{
  "n_layer": 14,
  "d_mlp": 448,
  "norm": "layernorm",
  "attn_scale": 0.177,
  "parallel_block": false,
  "init_std_qkv": 0.0575,
  "optimizer": "soap_variant",
  "weight_decay": 0.054,
  "warmup_steps": 200,
  "schedule": "wsd",
  "decay_fraction": 0.606,
  "batch_tokens": [16384, 32768, 49152],
  "seq_len": 256,
  "doc_mask": false
}
Each number is 128 + 32 x the weight over its row's rms, rounded and kept within 0 to 255. Layers, rows and columns count from 0. Numbers have three digits each. The size before them is the row's rms in percent of the matrix's.

# layer 6 MLP up, 448x128, rms 0.176, rows 214-427, columns 0-63
087:100131096163109130117135111108121163135172161121108128113159095169091132146169149132065085127132121128099191158106108151097150161111130144152094152124103132142132092107111114140082162175126082
116:151135174122140170066057161128126106100172139142123118128104167075082160133133110099106115143043128136134174150141156133097135100141117158134139136130139130170112110131165134076163103123072159
105:092218186149114191084145152124099088115117155120137132127109128104184093124157103147166084119093143110122110123111089140149099119060043182125085086142102108143099108127156080136189131127084074
096:111184109117147134155185093143099141116128131164093165112126148147188122148125113108088120153092122111092092130161093086143112072112089113066140098070047098116124056108117142117099114097110090
087:088134080127131155182115086140134131131141146121196119100170147152121093149150153087126075100159065063157128168150107102131102093086182171132111140075122109115135106075130147103125161140100129
114:190128105134122194137082145116167143075133135153143146120064075107131082140137179083117150117174078077094104077099136171188078212155120123154124127136123128112089134031118122156120153126127166
108:166178120161128116130131159221090155163150115122091118177115192098137134097145151124086148151122141120114122154175098066133125089065163112111138133108075152129148092147108051079171122174120130
108:119133107087132136117085062113141160093137160175182127168098104137090133044146073194137120082148132145132117128130105156153139133127128111173104156130125167071070158108109147143128091156149154
089:154125122187151092167160140125100170106155148122123097138141125173133113072138144219063138140151202154122074131131089153120149156151172155120163092135099147136087136102071105139111186128147198
094:163155096171095087155134132105127114123122153140157141103105151089060094110137118135176093138091132132084146114118084142172144122166084121121093134119188164108123117111124107154113181109084135
089:201158100128170140113129113151137174122136120103120094170161099166165090140154088147223137111103137066147126147178166134080157149089164139181164121142128150075099122085153136141199118114124091
099:174162162139128129131088150138191145155117153111106136137165098153114085095146163132117099108119088140162160106116153126095126130100157137136152095113083173169080133118093165177171052072046209
090:135143111150189155147139120186153056132127144077189150121109126126102151140154121158115130121152094093116128165194146121131101107100171133111151105111179135084155119140170143107123174137148135
097:125159087176110122145162114137155165087085115116074123199107120058116150132081025128153083099118127121141109171136129115073094120126138179074165116115115145158118153167125136110150098155152146
070:110081119105125136155100160131115085142161091062142131159166149148134079109151111122126195077138107120125157126132065137167106149131122132144138090124112100126141075177162086118135125174105140
099:118163126125145149098110136180124101112125083158135149195098077105110102099171096183135148108119093035161160099117126130135063115116142135139141119119104160159119101112120178101079060077134176
098:059143077136155134175171080119127215121140087122144071146094148116094148118109101105144108138134167045057157132133132151140126059101140178170177058174130088115129071131141133106099152105112116
091:070129115137184094152172089135114145126156051134206147124127136104122129151132069122166120156176115146082109165125148098100157115099114103102128142091164126136176113130119128077172156110107172
098:149211178105142126124154121125119185111139082130113110141128095064080168139166090131154124140115119087099121125201151043118106158031148128080166108094112203112119164092136105124148103104156178
096:139161110152104151136121096169135168128225138194157107105159125124152077113166094110158135147139129140177108173060039139153116208164116070140187163219093089147090106142119135134125126182131148
110:153101143145179163087139126141151084142070094080102140133149082126150056175030170090134130143065146089117058090151123156095113087158109125140148100137062144115075113128157159125136114099074173
098:084175157114155124114104121157095128191112161137118081102124060103112125111159170144116143116141079137134066091084172136175134141097182118132101170098095118106087146114134140173167108126035153
097:078160104168085047139150090148154085102098128105092095102077193082083101106157162100131165190130098126194118186148091152148086124095181077113106157117139199150136135137132105122101107190048074
103:071084130175064169113129126119085118093127157138109166095136139135117127162132156129093162097126102083107151197103145151072184182133148194120079124143169125163086136169184110130134091140090126
099:165143122078091133080124094142142111111098119155102131090106133152141138091115112137168110061173195109188064095138087132143141132148142162076129095103127157136097121106118109132190189166195133
101:138094114157052092136108234177064149122147147163156161160067178098132148168122120119136150097091140151135134052094089136117135153091116193067153127155165077106091121142168130126098142126164176
097:091140177093111177113156099138092094100154135083112113093134087124100059206175141180088093086075102139064127135123127206217117127173171109133115177162108165064136126123145127082157121130131148
104:110135119130120127091121143138131146117105122063111100090152188089093202102104107114090071174114171138131102143108207152099171109135122136050153127112216154185144112112142150152198106162102132
099:085167102145124131089190110163142166159106178081109122107124074142130135123151068164117048192128103142181166188129194160114129146145093147101144107080140076118128135102155140138170148125100169
108:114168160135144149111124102099143142139074127150116071177133149183131157176069128100073151114198143080120171130138144166137134115115118126137144113118054117108145126131100078106141166178210214
097:140131169127069173112140115096105142105100140107127101095081076158106165102149129091163149084157116158126136126126128120110131147213155136170107071130171128123130182128113155139116118117160153
092:157098078125116154147128069134162163169132118084126147116163115122130107105086126098168174166145112146102149080136043164149148110146146173123038138149112134068180122090089081172097099136081131
086:063119093121157138123110095094121119138123150105150131120114135181122110176151121145073162110090126088072111158084143098126106097167075077159123099141120160080072114103158131112162128156197110
088:196097081185216125112116173156106164150116113064130173168097163151145149088135122115168165191172129092128084171117092201139104142074189130101084133164158115167104111152137115178143125113084123
094:076137096160096097081116111118089148104103130158151153118116079065107101090108137151123078166124195124134170073100107116079135134204154089147122106195148071131102140121140111072156122190129126
106:139143167218123154138074169119085115140123211092131099154185121112160075175079160176163142119066117092157113167126146103147110121146096093143159114122148120102109094129168107098099145095123183
092:108135132188125142128074097122160112164135122162129084130190153134171160157103165140108156121152158143101163078112145139114153171122103132113070141142132141161148088085071127127111117148140080
091:139140153146140143162129090110130134134105169127148170137114171179144073168101135106115133123087123107172104103153151127072193174145127200083095160090117089151024077172135107141124179140139179
111:059150120146173077116120110086105197157113120120117048160085175083137129170098149189169119116122132144168143105132103159145129163059120146115098071135127090161086067131162143129172163112096076
106:148060124079109074151114176140157111188140089139104114141130132127127068088175120173163103096120123135134143113101133142138136121119153173113081126162093118137140139130149164145116125099017076
097:134125134162164180115149122077097076104117191128115112134135090079092108112168118152060083170151106120111176149152109171141124161134076155113137143147170127142041090134184170151115102153115197
098:161079149053087127171131183143133104119134150067115150091122116111116084125146114152102074145129108162141064114114155168128162155074165104097127113149091095137090184099107094113160115118152136
107:118122110142153196115132108078158177133131186113178129116133107170129048176199122113123100138117151121152106095167052140097144093144098174138060131149124193158137138167157150140151130126077139
101:101118122120090152103132153135089119099148213129159164148076164157087154088136110215143138110084158070097155141148109112064106128141143130059142205153109082108163141183143110070166087160104128
102:121175138149163145140119123114151088172155099181136134112148190130133092131138137137113069157044113102039092048130122176152112122099103131139138179061103202135120124144075150093147144123105156
110:149118094118125103075208139127076137092090131124108126140082071095140104121131149125144146098111120117113145165095105164103087074165118122061156163156068105136169098208154120128108138123126119
094:102153154079113104148104120101158201139124127102101104156131148099110153109098122127101173112073163143191120078149131111156142127121131139153129109168219145104092129097110177149168116124125153
105:168096127147076148163095091175111078120129116083162133117084128120106113103140100109140087112107162163163155068103161170173144131164151134181078096103146172125107126142153053115150114068042140
094:157117137113131148144097139162143163133140097140138114119090220108102142164128129083206135133112127080177126103067123125145148118154116094122138092120113155085175114190127067113179134187163132
093:129117163096134144119088154118145142161127141114136155163107085155081139150105087118103146193198132128143136167124075122056125098109105118101106106126206124151101164095118109100170139116153079
122:146154131135131176160148058095149093139119143099107108087125145167100137164082071132158170127116133120124132136108132154085137194099119118060097166104137155210131117140149165146104133156128149
102:138122144133114136150111137159139140090139141096120156130139140124111131116115123122156126158092108075165139089110149099162157123116113159131103193049156145071113117159155144163147178150095116
116:136107157126114094168110136120080167161138133127121072139153132155082095153145137160158082139129125189179149112104073145096111158146084068104198239157130130139146186132057164101123106155101104
097:153109129126131141139051147107122126095144107122122105157120186141165122097118080109113100190167137133126089129100201152092140183120111175115170187060136069105124135121151144173114115149102134
101:139194127163118119138100131136113117105135119121116141129091162146104153194116081157132192129065131133118161130126071101159149121144094123047139113168068086132127126192156133101099040161078174
115:107105118098144130131110141128164183129158115113166106136110070081139174173168101059116120134071098162146121186076165157119132119128173072183125075101180135131107125097152154135131193226109101
099:117142105069217102158120075159188112111148154138119070105148113146183138108082147119091165111201124113078117109119127148100077093147122121137163187139139145143205077088095123107114155098085098
079:129141126141137095100079093197083173173118137158125139154116178167123153172195108150087093116147104134130141161097137138134106094139159111129150141175120151212114146126087160088121138151125097
092:132199141099142120127103132116113162155105127069213130112106131087131118165160124169183166100087122153061125093132110157118127140105105141107124157129126136099163157133175102113163134093090196
108:121122108175126142120167122151148133097116120179089082180121137167115185142224138105142095100080070110104116172125145188048090121122152146098142191177138124175171149112133088105045138067123151
085:134182064122198133139163171134089127141105157167139122111147115138090184111161164142118154130129114126124100105140070088086150171195161114113158167061137151107126135122150073095116100143122088
088:149149158155131129171080163117136139150122131078181166125151111127070138120153109166154132203118158182185105113177171131080103108147144193131092082066136150116137169130152093150116126102120089
111:138093121149097112087103133202178130100121138149112131125074083083165118215168129127117108092159159110115110148149144211156137123046108108128159133126097132120082117147164149152121145191129098
100:123165107129150131103106107132139196148172156053132148144138192098115148127124157180075104160128138084169096151196173120176077124164125160111126130138154179130070122104147156063124105090183082
098:139156096114133165114113176127135104172154117118105124163074170179161129114089069112095137152096159108102097152062091078142113174077081098147119055108086107112088108088165112124118181089148133
110:138159123120142069124104136132203145107158093090112167115142139133098090158106116110123168114148203085107168134102130108206147084200160108109125096155138162162109143110087160111131140075171112
103:072110154155117119131078126079071138106137158116130102208134137144143150094141149124127141121145154053139084116132064088105175144057093142139128099065055099124144139143111111144114110161171096
105:143148139091171122119131069187162140127093093123150138159132102077106105181168075126165082140132139153130105108069144133076121101116106134069159141150174165151082130200080135100122140133171131
121:150096120100095081052123148195146103109151163103151113116137120152097067042139095051155096164049097112109092133136199090110131175094142129161095180097128138123114131122137145140173098140117133
095:110127161099164169154081116169123092097145183018151105128111147134174078119107110130145099128165184128144108125157097145120065119074180107116162097148117114127157129108138083164141157113075137
093:074130134163143160144090076110097110165112159150109180096137054155072109089137125092129150082135127110137134095151177166111197197117104185182097126140167133152084140162151130166127048077062200
094:122136108054188103106171143099140143091126178130152126136142126120162117166104113159095146121108084105106178161116127133112107070080124151058138107146122135176173120124112180114163165129113143
108:114166108071090141142150140083056082105133157110102124137159186100112119164127083136092112127148133117217121154128165154075124138143088116070087123151156105170125111108129164180182201055115107
090:144085092105163147101092116160162109071173170098165113121130102101110157091117151165125118138107128138154125169164152167101156162110146166094121078145158046120156161090100122115090110100148152
109:144144102167159137118117106123138145158060135126093145146122131101199073140095119120172147175032112120110129106163103131104116120145080115182145114122158127165166117165159150140110112122174153
100:086125188134131142177148159166158093117109145082079122115120170176104122116161099147111105161192152105158168120102070135100119129108126070131069134115164134194154131129179115103119086101081063
094:155075111132114063150080078102091189113072099166128148186086135114163046113120057136133048139160149141127128149177138110118167136161092137096155176125138124125141125124072100104127089119185144
097:116133112166128091092056158103086144167147144127095130113087115135098197138058059145109149120106122100067091114147153107078144186087123162109136075137164121166099195069103153115113143086041087
103:181115144069138151143134118097189106084157096082117135085104118110071130102104118121130110143175138070134163103150135119117101092173080169140110091147180149099072096100027115134110121140141144
100:123096055118186109157123079030107150199086143124177096114074136130099064154105133139078105125167131105095126073120109104145136127106091159155193130121147126118095166087107129119186074147121150
109:146143124128156146126120165147142177125109115144097135103050107123169140137199114126167101097203136119118145167063150195076123159116138151105102104143117143120070130149164145043128138093137137
093:155145141129123105180143095096170120078144132176162081087144109102137133096119122141073128110121121081143125115199156109097126149106141176126123089095133153140134044109094120114144147129103185
093:175133155187127148139103160111115111132162139141095134135134121201108094140137126136189120069127110088157149043149137129151167124093161115099134129107150135097109124215133157124145203105150087
103:148133111100140151109148115119145114145109073115108110103100093151087119061165049106185125165174174092143173106101185125155155185132065110110088049119140128133088163108128164121126149175090159
095:123112079153130091147118080143116074129094093121111078171081079144186112123089110111112113175163091133142191131106195176108088154147116130100147163164173095181103156154092078090097114119145124
120:126082155097130135117115139129190160073120137154166171162144156142097114126109150141110081064117126100171170131065078088129180118088122091104125096134164115160183092089126130062114125117096110
099:098166103157129129125104095174154117082069155109114158166063181186145094160140157091101123164157058118086164142074125129114136122130166168131174170175131079138108138105137112178133134142136151
113:123158121210147125195072145106156147162116137117124117092102129088118136122106168182104174074087066120144092095080133116128087132146130175113053113144088099198169097117137090103132204153098135
096:094140072153149096097116141131097134095127116168130115146079129116130078116146108189128099114086140106162097157129116125151051140205087112144106093053132141119097141074095146146138163132173096
094:097108121210144119185125159093047143143089135101152085077126116089117066173137102117096111173084101107161146078132138136149176176111115134156142131128129108127156163173165125106097179136198162
092:152145204140181109144099109136110107156082152138162138159097074073146185123129064140139064139099096119117131121099153147141101219124083127110119143120170152103095106180140116103108109139163105
098:168109138109102087139159143122165135048134095124161136125102116096151119065168108189149094099146166120125100136102123151145152140139133199059208093139105146171128117109127193084142124111076143
104:120142093131157070087157098059125127156132124159135122054113131129089097159083176175141091128166185128112069132180140132148094169134089187145099128112120134148101125126148123066158137156075168
109:150160125108130171128108185178077057086083095120153130066147131120121127101141117092124123120142093092128112097116144129134141173179128049133092111157083122101112131157192155086140098139065175
104:089194101147177161153103117182122119110122131123176106146106144178142136056117120180141106064112166112131151166119089179169120101102117115144103157092130148198157081172103095128149090119133150
094:131123163171109085115131075108128128119166139178127127047221118079131096119115108136112057077124244159185112131100097109143081148138102088093141114150107114153129092199104158076146122135143107
108:122177171140093146129097115110099169101142103115100160191090118147086150159159154098165044106133127167140109180134112116168130096120068091081139086174113108097094115114152130066155128109125092
092:167166100136145048135132107118156147085187070240120120120127084140117136191170129119112135130091103145054161114119112106120113100137101084087130139118055071115102148153145090145114141084126107
102:102201106130142172123112134100078144106149200085167056097104129107177098100103079127123178083148184172148090176195092127112139118134158175139113080152156094099079102141145159116127132101147135
116:081147177138097162167115112134089111058143177166091124168102097112147162197097157112163076142092121131086096087139128183118162109153101143137134162105211156131121145067141199127135116169164136
093:097087219149118164175105051117130132110173151095124161170141164135095133108094123140107144102174207071193160161111180144149123182110073136076083107102143165161120079133158115125144122143103131
104:103115142056094128102137109152156128122138092119112053168133126137130097119206094147136216079147169163144110117118070152076140131096134098146156121141131115126105128160117137086088114149112108
101:149144124124148105130126075117101166052111145111098130102089125089138074074181167096155143101176186073159130121174128163154123097162127129095110117129116123164128101091121121121083119117109110
097:153133136164165164217129144162131165147084101152188110140128104105174101118134108138109132107117148141170130192136146137116143155144149136092099096108128177132106119135126116069139154111029108
105:125147116105138118115132116068157139113134128099126152123119103137163092120116164060129175108116091038127172127155092142169178201135108153092153086160124108107123120138215164084185129108102090
095:112128175148170142130104128125141086158085167104186159080195159148135123150090114123122100076089147160193103122114120119076184150156130124149129159134145109121158158112153152068161168080118186
097:138140136077150117087105107123141164164075137081087094152115146131147125103160108107127075109147075126148097121105132138150121096159102226128169108150150150153186146112077150157202121177164121
092:143116153165163178164128160145114103120163075114084135101180109091191187117095134136087186128094116135129121147138159141078092151126098133089110163100124130168139074081220094183103101136109071
096:138154129122146079091189161114107173064132127133131127198152152088084151199147137131172155103131221117141120060113049181144091160114147111191092127136159111156099108137157130174075103134135116
096:095177134177130123098120131144196095113121098095136137170101169112143158104136143153121110171133071174155118103087104147110090069095152126164119132184147167146134112127140111142129159199124149
079:155175106103146123164110111173112132120075137109174097152115084153105155157071134159193145159181155119182068087146090134127062125053158134101172145087193124121134102108142092103115112115147166
092:094133118064131140108121103186147126159113137139104093130149141119117166171145170121135107101148095030157104080128144090107171162089118135168151095149074112138105086085125192136120150106138097
102:109103145157081146088087086117117135086110137085169137183093176111162091142195114137118147134127171070169130126130152143155088147120148111132115153193108130106102142156167077130154159132194153
086:160151170154121148149097129091073089055172141078145157162127136143121140107124098142103041100132146122126114092190110149118132114072113149123126155140130138154152103147169125169153155088122192
101:162180143120111125086138160131142171156097094117124063113098160070114138175111142109124073141146167166079137150224138148164184125131077134096119109133049108103126179177103114130088097110110105
093:165092142200162139104141061139124084143109131174182135112143165137165118150140133102105115127176151147095123201169076132129084177060126101142105190120121149103138133088078105103113120099176099
097:156166112131070119086094144111111155147105148112115175170147120103160136114100170104114100101117176103175103132128146078087138125148128154104108177151178113143109109150158072134101075107159148
103:127117081157165114149121127168090127196110101126099144134145125152168163075051148096171113179127163147161125136124125093094116108172182104140132111137148066087153138100105132133119067066136166
103:128144119176122154125156189156104126135164205126111113158118139121115194122132102082087100165134129182085127134145103124174141135145156168129161147142162122136085090157087094138162134091103113
119:155186144158126193131131112101090094116128133129096113150155107159132107142091120151141130104109079107114065089125079179126120027128082103134111117123106165121148125135196147143172099074052130
101:071154131191118141148092077110106125167098098135179075071123162134079124110105121110146136067152153154117068110081110147149137147166129091078087098136155112163143101130169125073158144119106076
124:116138083073176112196111080139111155136134196128128118057175140151156174112112101150113077128037139114136095093104164106143147158129118170165115191171126148133114175095160100097124175086061118
103:134118170134147110083067134124157141145132170165112108160160123101082111158124087121158086154108089174160165137169184155160056137147090124127109068148170184138146088146090131144216113143101108
092:163133131122145190091112135085107142167126088064194116101145099165087054153101105143107106059137143089164075131121187156128130141116157168135123107159141155161105126122146084123164130168159065
092:085176106128128165157167174163100182103142116139131140119147146171074134099154083109102149183121085114095138121128203207130125139103160131144186123081121159132143123186150074132159158101149169
113:132206094137166145113180146131088156086121163124143105097186137110114128139119162056136170091074153042121138120129101138168114121164139140152128121117161136085097117087125109078111098157136145
112:134182110097155136074110144116051150130086165131115140124146190133136167152158088160186098193124122133204166101149139071093080116101122170174142116144134121122089198122137177169135138122167162
111:078080090138180184139091127141152142130103120132064137140116073128089080135047156135171136242126096124069147069130144142122129034145175135127136148155164138130127133116116142126132128102141103
095:117078076131125106145156164112074107198131175078114117100148164131160167141101136137152145044155118110120159125100120158147108165102153123141135130098169181126140032158142100069140133119165154
092:129166073111132168094208124138152165101110081162100109164096142111155083122162148117170122052150126128125136100132116097131081186054125103121132125105117162147132159084155079170138112110105152
108:116072055074189108128109106115175107155160174074158132100111150113108127098086068132100151100110142116077128194098137167149099172179099149133183181088114127119168092141195112123068131112151152
084:079112103123172095131113135138185129127136145121048110061136120104107124120159095144093109189066088114191145115180163123061198130085145118082201132109103114123125127116137128096157133093054125
101:185148124113116132092131163080114203131161125110106104131105104149127111117113092121120119089125093164132221126102133124145048132116132145151137116184086122127071139199125125111092097146164092
083:166189126141168077154104089166138164133121121143082171107126132090098181171188068090154122103112136203119124119154129124118131151137095166120111112125118143179107124136125165084152088108130175
096:112136137170143129148100095132072131152158126127112095157099128100147121110094119086129128169078108191197097132129150088149111113148174077111097060108131087147159143130036073075093168139149199
077:097128115141188130157141108166159144093107089167090079136137174200148128074132113140116115066062186137179106085079107102127085151041092143109145146128110109123122125099057163097167175135105120
093:123137080089127064150151124151155098073117189097107163155104183133131142138125137160099158120079112092116167113193109105118115096166106154107119077168093186120178130129141102153095139038177146
090:099158144199125160135100133116109127107068175131110122102160154201158135173154170118159077091106122135132114088125087129098126081101165138140146105158068132178096176113119098110067107136114071
097:183173171124117140161123150191149160120085126151101154142071159104118094171141124135079116083069071099230144121099111074097129126107106114100085100131203126177120110133165134076111123135131109
115:088127078128118075148109069129187125114063111089134133133100130093133139125076161122148095149100170162122128205166131167144119105115139146124094161153117150114114078124117097098074114174157137
098:143161152099086076145102125165141229081112148149125169157129175133136122083155103102124132151102153109127143162141099074121113098138125153069126129168112172157131187120082101091117135094161078
104:103091221107100078077109093201110125102123121108149174102106134129133094155145176137201127119173114098118127163145157118159143090093120112058088110131089123163149084159186125138123111150092147
097:102152168080144175157118074108114094185112156121089163110128085147079184090144121121051121081164090105103085160170189153086121174176126096153167191172098116154120139114155114121135106115052120
105:161118102189132126116125151091135124138137110165129105125137183113180118133120107083166113088156123132086091117119093084138153182101072092154106142145136140077076184079131108106139095106138086
096:176136096096124119089099179099119127087113147155154120150124156148075112145117115116170102158063142117152147088112118141088159125115085089109114094096130124115113160118083112153158151176215171
117:109105174067171128103141129154151099131107060085142154100157140113145144124102126083168120164100075123150131135112144169090165127139101098169111160143072183116164053071143131122178122179046178
091:125160091157171131167093163165129152152109135156131089076147156115099092165139147140052069129102200172110103127121095069126183175089111126115079141102110182154136134121116062060122175100106088
096:094106138100102125110150162146149154096184124114171126165086136136171091124087149151167126136169086147084142112086133192132150114120127088095073118241136148168203137150167102103134182145196157
105:144153113139086154107143133105150123190139175132089058128225111144107134167113180126112107136125134128067157095138092114081118123136152093123083160151148157087107102135116125069046182138110081
113:128158188068154092126168129080112127077155151151091124168070087098133172123112076102046155106130133098111159155183124182116107132176136084166126123165093102164092124173175103111142147075162127
108:099193174120101144132187079156080134112162128087130115084106117140123068114146183141149160152165181138122157108159102107196131117106150182162137082112142137137122151099163112131145087125126123
096:159168027170154154097135114105135176123172144178142098128155162110112127181124073137135121148130085130111188142113171106139186103128171131129131083106144166093090069146139087093151181150138133
100:180085143099123138128153174056123127122087166109176144117207113115126114107090102138102132115149149193097120108165144144098153135092161131091154194157132150143111144089079159090097102104117096
099:132145137133119103133128181161169091079119155136158170113128131143122111098146076138172091112073124147122156172133155111100124129151110124141089143172088162132152141071095047159134175198124150
086:134137156101168030106100126150189184137143098089115184142158161171131153169123148134162177081136157103150133122109143109093142151146133129133113137136164096152109064111123151122147133166164143
101:108117099119122123169209154178140112083115089118108118105148141142178124091079112131108125116105084129111143123154137169096118129162097164094095126170149196077133162130136191077064124106123118
083:187131099147119152175157103171158137101157135065069150129120172133114111113084127116209192138159125107120187123158085152135148161167146079178137099144095142107140187176195100146153180117099075
090:096183136147122113177141231079155178131158088058112102108101120152166113103156166110118105124132126193109139171105139120089169137081116119126175136096086088117122164150172080119107095149095116
110:119120118115125058185147085181118117114163118103154123137125091100184145066119097157089138114158134078126181120102128155123102151079154152115144113129118130127133130129087176171145143125110101
090:150065143143185110188152152064098103120153159143124113167103170082141143158152128126127168115127113192082154120106122176113100095108111163111148119154173097147140118153119121146139112190062145
099:096157138117095094109166108167162141158120143155112119156142124090162146133148138125229095171143099100124125090158080118143204049114111086124117203099188124181169075178124099116174106079113129
096:087159119116121137105081112160178154125080092188083142180098193173169083112119115213137119166112127105107125085104108158108107134120181187118101157122116183117182156104105080140116081103151167
110:161068105095187126160117135118139176055139160133137138141038088085113160120139099083122079122142173193116095148149133092124126118059124093094149104109123130136109183154114153115144116144087123
084:105131136119105144133139108100182166088137166133129072088071128104125187099141114051138160192123154138162077073138124116162137126212102146156175170137109159135115113097136176086118106113116075
116:147130104134175121076176142151116091140115194131084111129163139124168110119122135117137060085077083108175106184111157137114148096099128101171144175109119142172096139103149099088153119080138171
092:088127062055191170079104142142151108121151104081170135107123139098132148144151105089142119126139156179132136199073152152126165112180101113179139106108145109089134048076095181117101138109127149
103:127191102167125195149128089162121124081118147110089105182089154158105100141160125105144149162069170139115154081172156179141145062153148140087144194202164108126142133137117152079145076088152129
106:121136122133114070107172142074112098180104187138108086111128143101164184127154121166094102159110116134137092129076128124130156146140095105140150172106142098128080145120079077074060107124187156
104:178099093110149129182141151104072150150137092154117142089083198104091165083137080119155139143136105125090081140176112111053121136148112143129184160124163142146101141160116085072095089139105148
108:128162132154083112144164106179058154119101108098147095158088126099135141069117107075152128165108084143080138101130094099178102096189147123100132126102201139120125094139100144053087109186133165
106:159130103117081131134170120128139123094145161121130068078147105150116095125209130151123099098146125136140111105116111154162135124130171118120119136065149129148179194173056102127108078174075070
098:102096149149160134155153163134169149130136097088111121172170091131099070134118028111101108121112155087140131099125100142138232124098126150066142140205131183178150112165154135138159135095115160
106:129146108131103092146154153103089128182032132089162142116142110052177102167106165122125068040099156164093094109129127093119116142068104196082148117138099080140126130137097165126155177140083082
110:135144138126116141155105105122131130125154135157141077088150151164149121141180123105149149099145114117172157084130071113187176165062057082074108081115126176131132137119102125180122136132073143
101:102200152141193118051128123137142182098116192135121132135181100139139186185122146118124132107116141088096145125095138173179098126127119144148108121124101075124204168090201136132126182102153171
095:167152103110090138085042116091107119114146157141117110150127165141172171114141106180132153139178135099139164108164141106126133180059125133078143140161132111107072094075132129074137144152176177
096:096145130102135144093102138166090141078129098146156088082151119143125099047068094083139111136110182103124042142213155091096088104166126089099109080077128103166138105184148133118120117159086118
092:192129140136108160135081113185195160149154120147141096095150147086156191156058187183106132117149107103133135123107140118099140142132093166169160071162124123139118068114129105132131107064093108
092:125134143142107129121113090136184102060121053139159094145128153122187086147094126124147137082183127189134109128068082101135121125171075086085172100117108113127124072132080146113205070129127150
103:161126161167097197112133129105128135167140170179089128154072160182112127115110178114131125211102111088148092110117057133095112125108106158171104142100136143122094179150147128150124166096193173
099:128149129168181146109071126099173121134107132133172103146141126150095123126135111154156111098182127161100148171148166127117122111083156162055080104164155155094150109119128073123124149189167145
101:104177152164137121071177131163166063107130120120112096110163163112244127132143129127170155171146107162176178093113108112152064105104088136136134116138051094107165117128115110143145146097113113
101:097152160179098147111146151081123138126177154148102113123158131118120111100072109100114122142170135217119126140167070094130105119126118197150097104111154121124195169142115107107155128107145091
121:131151073097097106105124090112135129127126112130061184223101162128113130136099132148098070121097118170124135095126172100095152077120101127070109095079145130156151052143107098101122108116171154
089:103164160098158136162116153146079065094089149103144145183093144141106114135147059124132202138120086174143123187162102145190155114122115149102165141145099090214145204187109108104135119176113129
098:104123148106104139055094095120100149088079160177096134122084107132160174098174141167165107084141132158127143125165139101135147127209111150162063137151110121150069143156138072097152132109138128
092:161103092128197107117128128091151156173105084113146125132060123083113077185100116147171128161075066096116121120125104077119139069186110111169169095115136122146100081098153171153151119152193138
098:083078148064157143132146071103170129145164138105104147159155168130131156109084161206136108114144103112158124134137040090104133116131147117132144100164094096130159101201055119069113134139145120
087:162115115110155158152091129153079134126134118152211167169059127167100069152074093108153126087147166089165147072165104158146087110146139166096095154056184110139091101116118148076162109142151096
100:133157096166157136075122168139118115186121140103128099142121124141128167119096114153152102115186138128131107071136073137161038110200090092124074095121153225174128132073150081146128181092118100
107:172180094155107151109117134117074128157116119085130124067121090121116112165149115185115180162135156143145139119166142111136133142145058118097113129103161093193091080079145126061114132156088100
108:204095177186107148142144167137108148145116124109141188073120098159160070158144140139151103075055110068109074125130105172095113120117098138128141075118128167134086116047121159144163149159160156
110:173124086148169077116119119152088123119145177184129098104109123154135046167119135128116122131151138158090139118146156176134110118108090171054136141111107110136009162193119159103070124096130096
089:117179098119102150094154150166084090120132108129103133120135141124163115188186148143156139100173146049124150145112135145115157157147127147094121101101148128150190153171160210118164150095087178
115:158199182088169161128153111179142126145068138118076124113095093103116152144187052148117129121120073131158127136098071126106061161143132151079103115147118192172141112100130125068118102114098143
098:125197135158155176130125128158096118086095119166113120188108089099135075097134097140110114132122127187156160106114091157145104150081147134157129141143122140118087109102069117136063152157121150
099:122130139128136163162194103118176125127113114095080103168111118049145144161078163082162147183104094129133134100109161128142148085136092119129118157177129136142112108144091107154091076149126091
098:127117095136073100137127109134159144146132063135058081123085156131095140162111179101107168158105175088105113120157096149114104082147082113122096118153171101149147125146128114079154107114121065
104:159081108109127090187176128125049185077168121136125153063105171129113104125125095109145181131141149092135130166101117096132123117166167118086163157106188091158151118173161060069090125173145090
112:124141126159110162116140142153147130145151064072143082122232108141130072159193159122083130151174101069091141097114125155110115125163167168104149108095155074132095132139116107162091083140134109
100:134048113074203172201089073130158125101145152085113102078141141167129144130133101100102123129135130132162141097102083139124172114081134110148136150147126176125151117036112130104170184140218129
107:220162174196109145148008096105113138071210144127131134138137129119162178116132095081141153179080145109151075133146097097114122112148160126131099154079114087153111142133154138117141103166110161
092:108093180128166121162123105120110089127190105131183169126130111216163119112120077207117170108139101144088115133110145117104145142142140113189099129127152124092119133121118107107187125118108127
091:134103122124127131096160116099173062127057133184094125170149124111075100232160141110130144119162085100151103122123130140145138083106102081115160071121194138130085148120186134123127129127120105
116:118147170122170196123130125133071202097131165071149075105164138191181152151123083076160133137125155106108117093125121119168080097176113130138115101127122129127114068101160128105159162092145139
108:127212157165126128166118129104122069137153167130075163125099131072108092150131156094157169108099129093083144105126123119126092150105080144133094148121123115128115179179144121135153066150154122
086:137162105128119089084168110134144105130154180167135120119111149122132129179106056157162076127149133151048088172164127144165142133139049106152090123150130155171113131106154151122146123129216163
105:165130138150149100121139151162176141097091081197133104116080172058161154097137098150099112087132122161116191151220149100143096149109116076058119138120111129113129132170215125069131108078101145
100:171156124174081130078108146168121098103137151184163142105147156058109196138161180161166156128119185166169075072149077121107074152134138105095150096193096131151157167101039117117144171110170114
104:080112090124099137099123120083093134155119206156171065139138108140139195073161145145135177070114104188159141114112156162166133173130133161067086128107096126149124119095164141057127085148181180
095:085132083121106129116158132153122093070113124145111115144074180139178154127136141153106161145119144147138118165131105133131115141117118090096112133104133228140141169112091077161126139123212187
109:131161120116158076142205170127116146086119121127128130082166072134067053167097130128187095089127155160141153058150103171132117113128146153108176088099137119126134121150143153146132077109153117
097:111111148123132093136134166163122149130153112147086099112181099148082082188069090153116116085129162072168110144137129152120084095133095138104118149167219143122114145207126093091143121074186138
095:120096116157138122139096098103119103128129086140153090096138163160110066134135160159129113117108065169162197075112113121150149115121122116060093170123101185146144106089112150123104158145126134